Weights of a small GPT-style language model, trained from scratch on English Wikipedia: vocabulary 2009.
Each number is 128 + 24 x the weight over its row's rms, rounded and kept within 0 to 255. Layers, rows and columns count from 0. Numbers have three digits each. The size before them is the row's rms in percent of the matrix's.

# layer 4 MLP down, 128x512, rms 0.503, rows 0-99, columns 192-255
084:136127143133128126133140126132127128129128124127132124124116124128121140127128132129198126127130121128128124107128127128128119126124131121127131136132113131129114126125133121126128127126128122
102:121128127106128128126126129115125129124129111125128122139118125128123122126127117132128129129123142128127121131128128127126125127127124126128127104131123129129128125128124135126123126126128143
084:131123124123128129125126130132128127101128136130152129131129122128121112128129119128126126127123125101123151117127130126128132126255120130128129127113116126129129128126137161129105129128127136
123:133127130131127130129121130129127127136129134127111124116129106128129129129127118129128128129118136121128123129128127129129135128126116129127129128123123130127145127126128137128118129128128125
105:130127126135126126127127126131128128135126121126118131138123142129136106126129120126128129129114125120126127136129126129127113129125133128127129135143129127129131129128137135127124127126130143
100:106127120135127126128111129121129128123126132128122127137122129128129124126128112127130127126117122118128133131127129129128126127127136107127128151123123127130103128128139120127125129129126133
104:120130132133129126127139130130133129138128147130119128131134115128139119131128121128130125129134126129127134146128128128128125128128125134129130125133123129128119129126152135131112129131131146
103:131128109132128127125102128136128124117127129127129131125109126127111117128128115125130126128118110133127109128128127128128118129128143117128129119128118128128114130128124135125118127128125118
107:138128135121127129129114130121128127123129129129119128140113127129134128128129134134128128128119133116128123121128129128127140128129121135129128121122124128127151129129125134126125129128127130
090:135128140125129127128131129117130129120132120128120128117148120128124128128130133125126128125129128126129121125129128130129126127129133138127125138117113125128117127127113120128134129128128118
080:120129125124128126130119129138129129127127117128138120140124144128133113129127118130154130128116115123126130110126128130129114127128119123128129116123141131126132129127148134126129130127125123
066:114126124126129128132123127135125129119128116129133128136118132128134123127124139124129131128102139120133135126127127129130135128130115148125127100134137126129144124129106150127121128126126106
088:128130114143126127127137128117125130115126113129122126124144143128144123129126122125129127131120114132128138110127127127126113129128138125129128119108109130128133128129147116129136130126130116
103:129130112128127128130113127132129131141128128126135131137136140129120134129128136130130128127142125142127135128127128129129134130129115131129128126113142130128136128132133115131124129126131147
112:123127103138128130127126129133130126128127128128135127117139131128125119130128126123129129125132124134127130142128128127127121128128121137127129118119125126129119128129139123126127128129126140
093:114129126136129127128137130131128130154127131131128136141125122129130147129127144130201128130138129130128124130129128129128124129129115126128130123126138128130132128129131127129126129132131133
092:112129107131127128127110130125128129133132135128133131115130129130130136130130134133131130129137132120129117124128129130129134127130124144127125127130142124128124129127121125128130128128125125
090:126127129121129127129131130139129128127131142129118125135142127128102141127127116126130128131139119143126119137130129130128138129130124134128126136136121125127140128130119125128148127128126139
099:131127121131128128127121128130129134138127142129126131124136125127127146128128122130128129130116126154127124128129128127129112128129129145131127112148117127126130127130130138128131129126129120
099:121128138144127128128133128129127128132126126126126126128125119127130114129129140130126129128155126104129130128127129127128126129128127118129127116119127129128136127131140131130137128125130139
121:129128134130129126129123127130130126123128120127129131130118130129128131129129129129128128127121128137129131114129128127129126128129137122128126132123114130128119128129122121128130128129130134
108:135127121131129130129142129112128126113131124127126125140132126128118133126129120124129128125118114138126117130128128128127149128127115122129127116123117127128125128129125124128121126129126126
086:127128136108129124129111127123129128126127129127138128128126138126124135127130117127128129129148144116127133123129128129126127127209118142130128110139131129128126129130137156127135128129128135
099:119126143139127127128123127137130129132130114127137133134128138127134137128127136123132128126135134134129144123128127129127115129128132130128128126129139129129138127129137111128129130126128130
107:145128131133128128130118128121129132153132140131123124125128125129146143129131143132128127129128111124126119124128129129129155128122125120128130114124135127127132127129135133128122129130126126
094:123127130116126127128135129108126132123127131128134125133126134127125145128128111125132128126129123138128137119127127129128109128125134120127128128118113133129118129128128141130120129128127133
110:128131114132128127127124128129129130132132141128132123128124142129115134128129142129130127128133124124127118128127128127130141128127132140127130123144125127127121127129128115129131128127126127
103:136126129130129129127132129136127130124128130125128131116121121127131127128126124127127128127131128136128129127128129127129127129129124133130128123122125130127123128128138143130127127128128124
104:144129138117128130127124128140125131119126129128136132124121134129136117127126136128129128130122130110131128120128127127130142129126131120130129134121107131128133129128141152130136128127132126
101:112127118134126128128133128106131127133128136131136126133130138128134148129127136125128128128128148144127133129127129127128116128129112138130129117126134128129132128128113110127132129128128136
100:123129126123129128127122126145129129134127133127136132133135122127123127128129151134129130130129125137128138136127127126128129128127119124128128118138136130128123126128122128127129128127130125
117:118130128130128127125146128134130129120129132127139131127129140129126127128128122128127126128123138128128117129129126130128122128126130128127127127126146130127114128128122131129122130126129124
102:132130125145127131128135126126126128130126135127122123124121119129113133128129136123129128127128125132128123130128128129127118127129142135127126123116122127127130129128139124128129127130127130
096:130126125129126127128142126125131126120125133127116133127133131130122127128127124131127128127104126114128125124127127128127137128127137136126129131106118129100141129130125126130121127127131150
080:118127114123127127126129127127131131141131135127134125128127134129141129128129121131048127127136128146127136132127127128130146127131109125127129158126115124130124127128126124129122128124129127
101:120130123138129128129127129135130129140129119129126129116134131129127131128130146127131128127129125118129121131129127128128125128130115111126130130114152130128119130129100150128134128130130121
098:141129124129128128129127129135128129133126118133119128130127139126124122128130145129128128127123137139130126109128128130129143129130120125129131123133118130128143128129147125129126128127126127
120:137130117131128126128120128131131132133128135129133128132123150128153125130127128128127128128139109126127129125129129129128142129129132121128128119145138130127112127130124133128132127129128133
097:135128129140128128130116130131130130128126129128148134112139121127137122127130132133128129126138118143126123150129128128132124129127121126130128125136120127128134129129139140130134127127131152
074:116127123115129132127124125142127125122124124130122124133136131128137131126127133124125127128129122140128144121127130127131121131130140139129128125118134129129134127126123123125123128128124123
123:114130127117128129128131128127128131128132132129130126122124143129141147128129130127142129130120106113126122141128129128128131128128135128129129127128136128126119127128134130128114129131128129
098:123131119137128126128134130133129131116131119130132127118131125127134143130127124126127133130128137137130149116127129130127119127127128142128131130133136128128137127129130127127147129127125115
121:128129137138129127130133131111128128129128139127119127130125118128131134129128130129129129129123133130126132132127129128127127128129126123129129113130139127129136127129118130129116129130129144
101:127129127127128125126125126119129130122129133127133123129139135127142129128127112127128125126114131107128117137128128129128126127113118127127127137131134128128129128125123124131120127129127118
073:124131136136130128127112126116131126121127124128139128124140123129133133127128130123129128129125119118128139106129126128128111128129143117127125123126131129129146126125165120131122125125126136
090:129127125126129123130125128141131133121129118130153122115125135129135141132131119126127127128134143123130146122128131128131138129129119139127131138105124130127125128130102128128131130130127119
095:134156140105130128128120127123126126134128114131120130137129138127140112128126127129127129128126124144128133128129127128126122129129123135126129115119143125130111128127113140128136127125128129
106:138130124129128128128124127139128128132128115130122128127128129126123126128128123128129129131123142136127142128128128129128120128127126125128130122128128127127139129131134143127126127127130135
093:100063141112127127125128127116127128120130119124148122109141119126113134129128127124128126130127131118133120115128130130127133127130105124129126134134123126127135127125132136129134126126127141
099:141127131121128127130121130127130128138129135133126123125120147129114126129129124132130130127117137145125116142127130129127138127128122154129129128124137127125126126127150132129143129129126149
078:135127148118129132128134128124126126126126124131121132134122111127142134128128136132126128128134147132134146128127128127128145128129118128130129112118133130129123129131116140127129126127128102
113:131128139136130132132130129132127128143131132128131133125132122129134138129129125132129131129129115147126123135128128128129125128128126132128130128136138126128137129129140134128132130126127137
097:134036131129128126128139125135125125128128138128132128134134127130110139127127163125129130127135133137127143131128127130128118128129098115127126127146139127128116129128122135129137127129128121
083:148128126168129127127104130135127125111129131127111124121098133126123108132129126127127130129132144118127134134128126128128127129129111109130130110112138129129132128128123151133129129128127134
081:139129130144128125125105129129129132136128117128141130135128130129133103128128111124131128130114118114127110137128127127131121129128140118130127122126127127129124129129113117129121128127127125
105:120128128132128125129141128117126131128129142127119130154133127130128132129130115129126127130134111143128118130127127128129127129130119130128127146121154127128136128131138126131146127129127130
113:140127134127129130127138130137128128126128122126131131119119127126138134131128129130129129128131131131131128138128130128128135127127119131127133134120123129127129129129115138128124131128129125
085:151129132143128128127127130117128128127133127130148131132121139129118106127126124134106130130125135129126133138129129130127127129129128116127127129117121128128125128129126118128133127128129133
104:128127121123128124131123128119127128138130132125133123134146143127136133129129112126129128127128125122130122108126129129128122127126120135129127122130141126126124130128140129131122128130127130
090:146127126132127127129130125129127122142129131126113127136119131128110149128130117128128126126121123129127122122128127129128129129128119119124127129129117127127144128128129126126130126128128125
070:132129138118126126127133124136127126135128111125141128121133126128106129125126150123129130127120128140127144134130128130129117125127119106126130118117138126124124130128128128125127126128126137
111:134126111124129127126132129116130128124130132130125125136130146128102119128128116131131127128138124124128140135128127128129119129129122127128130131137127130127133125126131130128132129127127134
097:128126112120127128124122127117125129129127133124114123111126124128124117127127142132127127125129130117130136132129126129128133129129132134127130130150119127128116129132138127127136127127128122
104:123130121130129130131120128124129127111129130131131133124127131129135108128128125126130128130131123122126120138127128128127128129129137129129127144142123128127121127129120132125136128131129147
096:112128134119129129131128128135130128134126132128132126131117119129126147128129128130127130125116122130129137120128126125129122128131131110129127143128137129127133127129153120128136129128129113
085:125127116131128129128148127133121131124129134129127132114140124130143124124127122128129130128116122140127139145128127130127130128128142124130126092138114131129142130126110134125119129126128134
105:129126117110128131128137126139129126131129127128132129125121125128138118127129136131128126127121133110126141145129128127130139129129132130130129135123138129128119127130133123129134130128131131
088:115127131105127127125121127102122129127131129131132134103142129128142140124126119129122128126144115124130147123129128129127104127130136133127126131128148125127134129124133132129124129127128129
109:125127139137128126128131127131129129127129126129125129130129131127127132129128136128127130127123119127129123130129130131126122129128124116128125133131127127130136126130122126130123127127128124
090:110097135117126128126137130132130132130127131127133129125133127129124124128127133130255127129145138122131122134129128126131146130127139135129127146143130125132141128129126135129144129124132123
078:128130113131127125128124131131128128137128131128140131120118128127137133130128134136130126129130126135129122118130130128129147129126121135127129123135118125127117127127133119133147130127128141
100:127125132112126128127129128110125130140126138130096125108125120129141132127127120126126129126119123135125111134127127129126142127129135123129128117119123129127129126128138113127117127126126114
092:119129143122129128128142128122131125138127140127126131147143131128134129126128126126127128127116126131127125101128129126125148126130110129126129122129107126129149128128119138129104129128124119
131:136126131118128129129125129127129127130129123128134128124140125128133128129130131133129129128129136126127129126128127129129126127129113134128128128128128129128127128128124122128120130127127132
093:127128121132128125129135129110129126123128143126116133151124125128124120131127132127124129124124111133130116130128128127128139129127135128129131124129130127129133131131130132128118127128128126
100:124128136118127129126121128123128126112128126129133128122124130127132129130129136123128128124126126141131130129128127125128118128128122133126128114130146129128126126128148123128152130127125125
121:127128124117129129127123128136126126135128132129117128119130122129123128129129122130128129129135128117127139133127127128128136128128127128127129142128128129128128128129132120127127128127129133
094:137126123108127127127121126127126128130126125128128128136123126128124127126126118124210127125135125126131137139128128128128126129128121119129127129124134124127142128127117126126120128126129140
077:149125119142130130128136127136129122139128153126124123120136106127140109129129117130125128127125137133128111117129126129127120126127132120127132140135120130127142128126096127128143130128126127
123:121128125121128130126122132121130130123129131127141129126121119129147132129129115133129128131140131142128131112128127129130136128114124124129127120135139126129126126127129134129124130129127133
156:134129122127128129128120129135128130130126127130126126121132127128128127129129127132128129128142132135127125117128127128128130127127130127128129131135126128129130127129125122127125130128127133
085:103126146116131130131140127147125133131133119127120131124140120128123123129129114128128130128130133130130119114129128128131119129130125120127129127114144129128160128130117120130126130128128155
092:111127123133129128129131126126129132125126134126121126125152135128125112128126134129126126128111129130127111118128128131126120129130118134130127122124134126126138128127123125129135129126128109
106:127128116115127128126138125116128129138127143127134126132131128129132131126128123126125128130138138130130117133129129129126127128128130130128128116117135128126126128127129120127144129128125126
088:141130134133129127128130130129131127128131120131128129134135148127129109128125124123127127126130112118124139112129127129128132129131120141128124122126128124125136125130146134128132130126133112
090:138128124146127126125131129123124129148128129126122125130120122128117131126128120124130125128133121138126118116128129126128136126130129128127127128141127127129131126125141145127139128127128115
090:124129109123129125129123128121128126129129126129136126126145118128146140127129128128127126127126122118127119127129129128126134125128126134127128130126135133126107126127139154129124130131128128
087:120129120115128124127133122134127129112131119129132132136122138129111117128126126122000127125137117114127116122126128129129137127129122139127126129148127126130129127128130140126128124130129133
090:143127154119128125129137127132128129122130122126124128144126124126126119127127121129128127128137113130129128130128128130129127128197131132128126125128131125126122129124127128127137126126128119
082:140131130126128125129117127110130126126125146132127126130145154127122122130128144126133126125132131146126136111126129130128146128128115138129129125139126129129121129129125123130127130130127117
097:117128131115128128127114132122131128133127140126132129137142127127137122129130114132128126130140136127128121127129128127129134129129125120129127127128114127130138127127119112127132130127129119
126:119128122122129130127130129121127126147128123127125127122126119128124128128128140129128127128130119136128126140129128127127130127129117121129128119136114126126130126129135128127142127128129132
081:124130131128129131128110128126131126111128150126125122143144135130154140129128138131128127128127118130129146119130129127128127126130132153130128121125137130127118130125106136125118129129128102
084:118126110123128129129126128149122126122129119125140128134141145128124114129129126127123128130105145138129124130127128128127115125126125137129128121111120130130128128128145134131142127127129123
100:123128136124128129127132125135128129141127113128143128128134129128119136127128123127127130126138126129124127111128129128127127127128123127127129120136109128126122129128118130128129127129128138
092:123130144118128129129122126144130127124129134132113129129132119127122122128128137132127130129114134134127136147127127127130127128126131121127129140127128125128117128130109121130124130128128146
090:147128122117127130130129129115127127114126123130125125116137139128128137130127153128129127130127120146129104126127128130126145128128118123129126135114116129127116130126121128124129130128125139
129:117129117126126126130132128133125131124127123130124130125139121127138122128128129127128125127125127129129134131127127129129138129128140116129128124132134127128136128129127133128126129126129117
142:122130134134128127128129127128125127120129126129123130119127143128122133126125131126130129127128134132125127124129128128129125127128130121127130129117129125127128128128118141128128128128127120
092:125126123115130130128135127142125124126124136126118127113114123126124133127129121127128129126123135113131109130127127126127121127125127131127132131126124130129091129128145120127149127124128120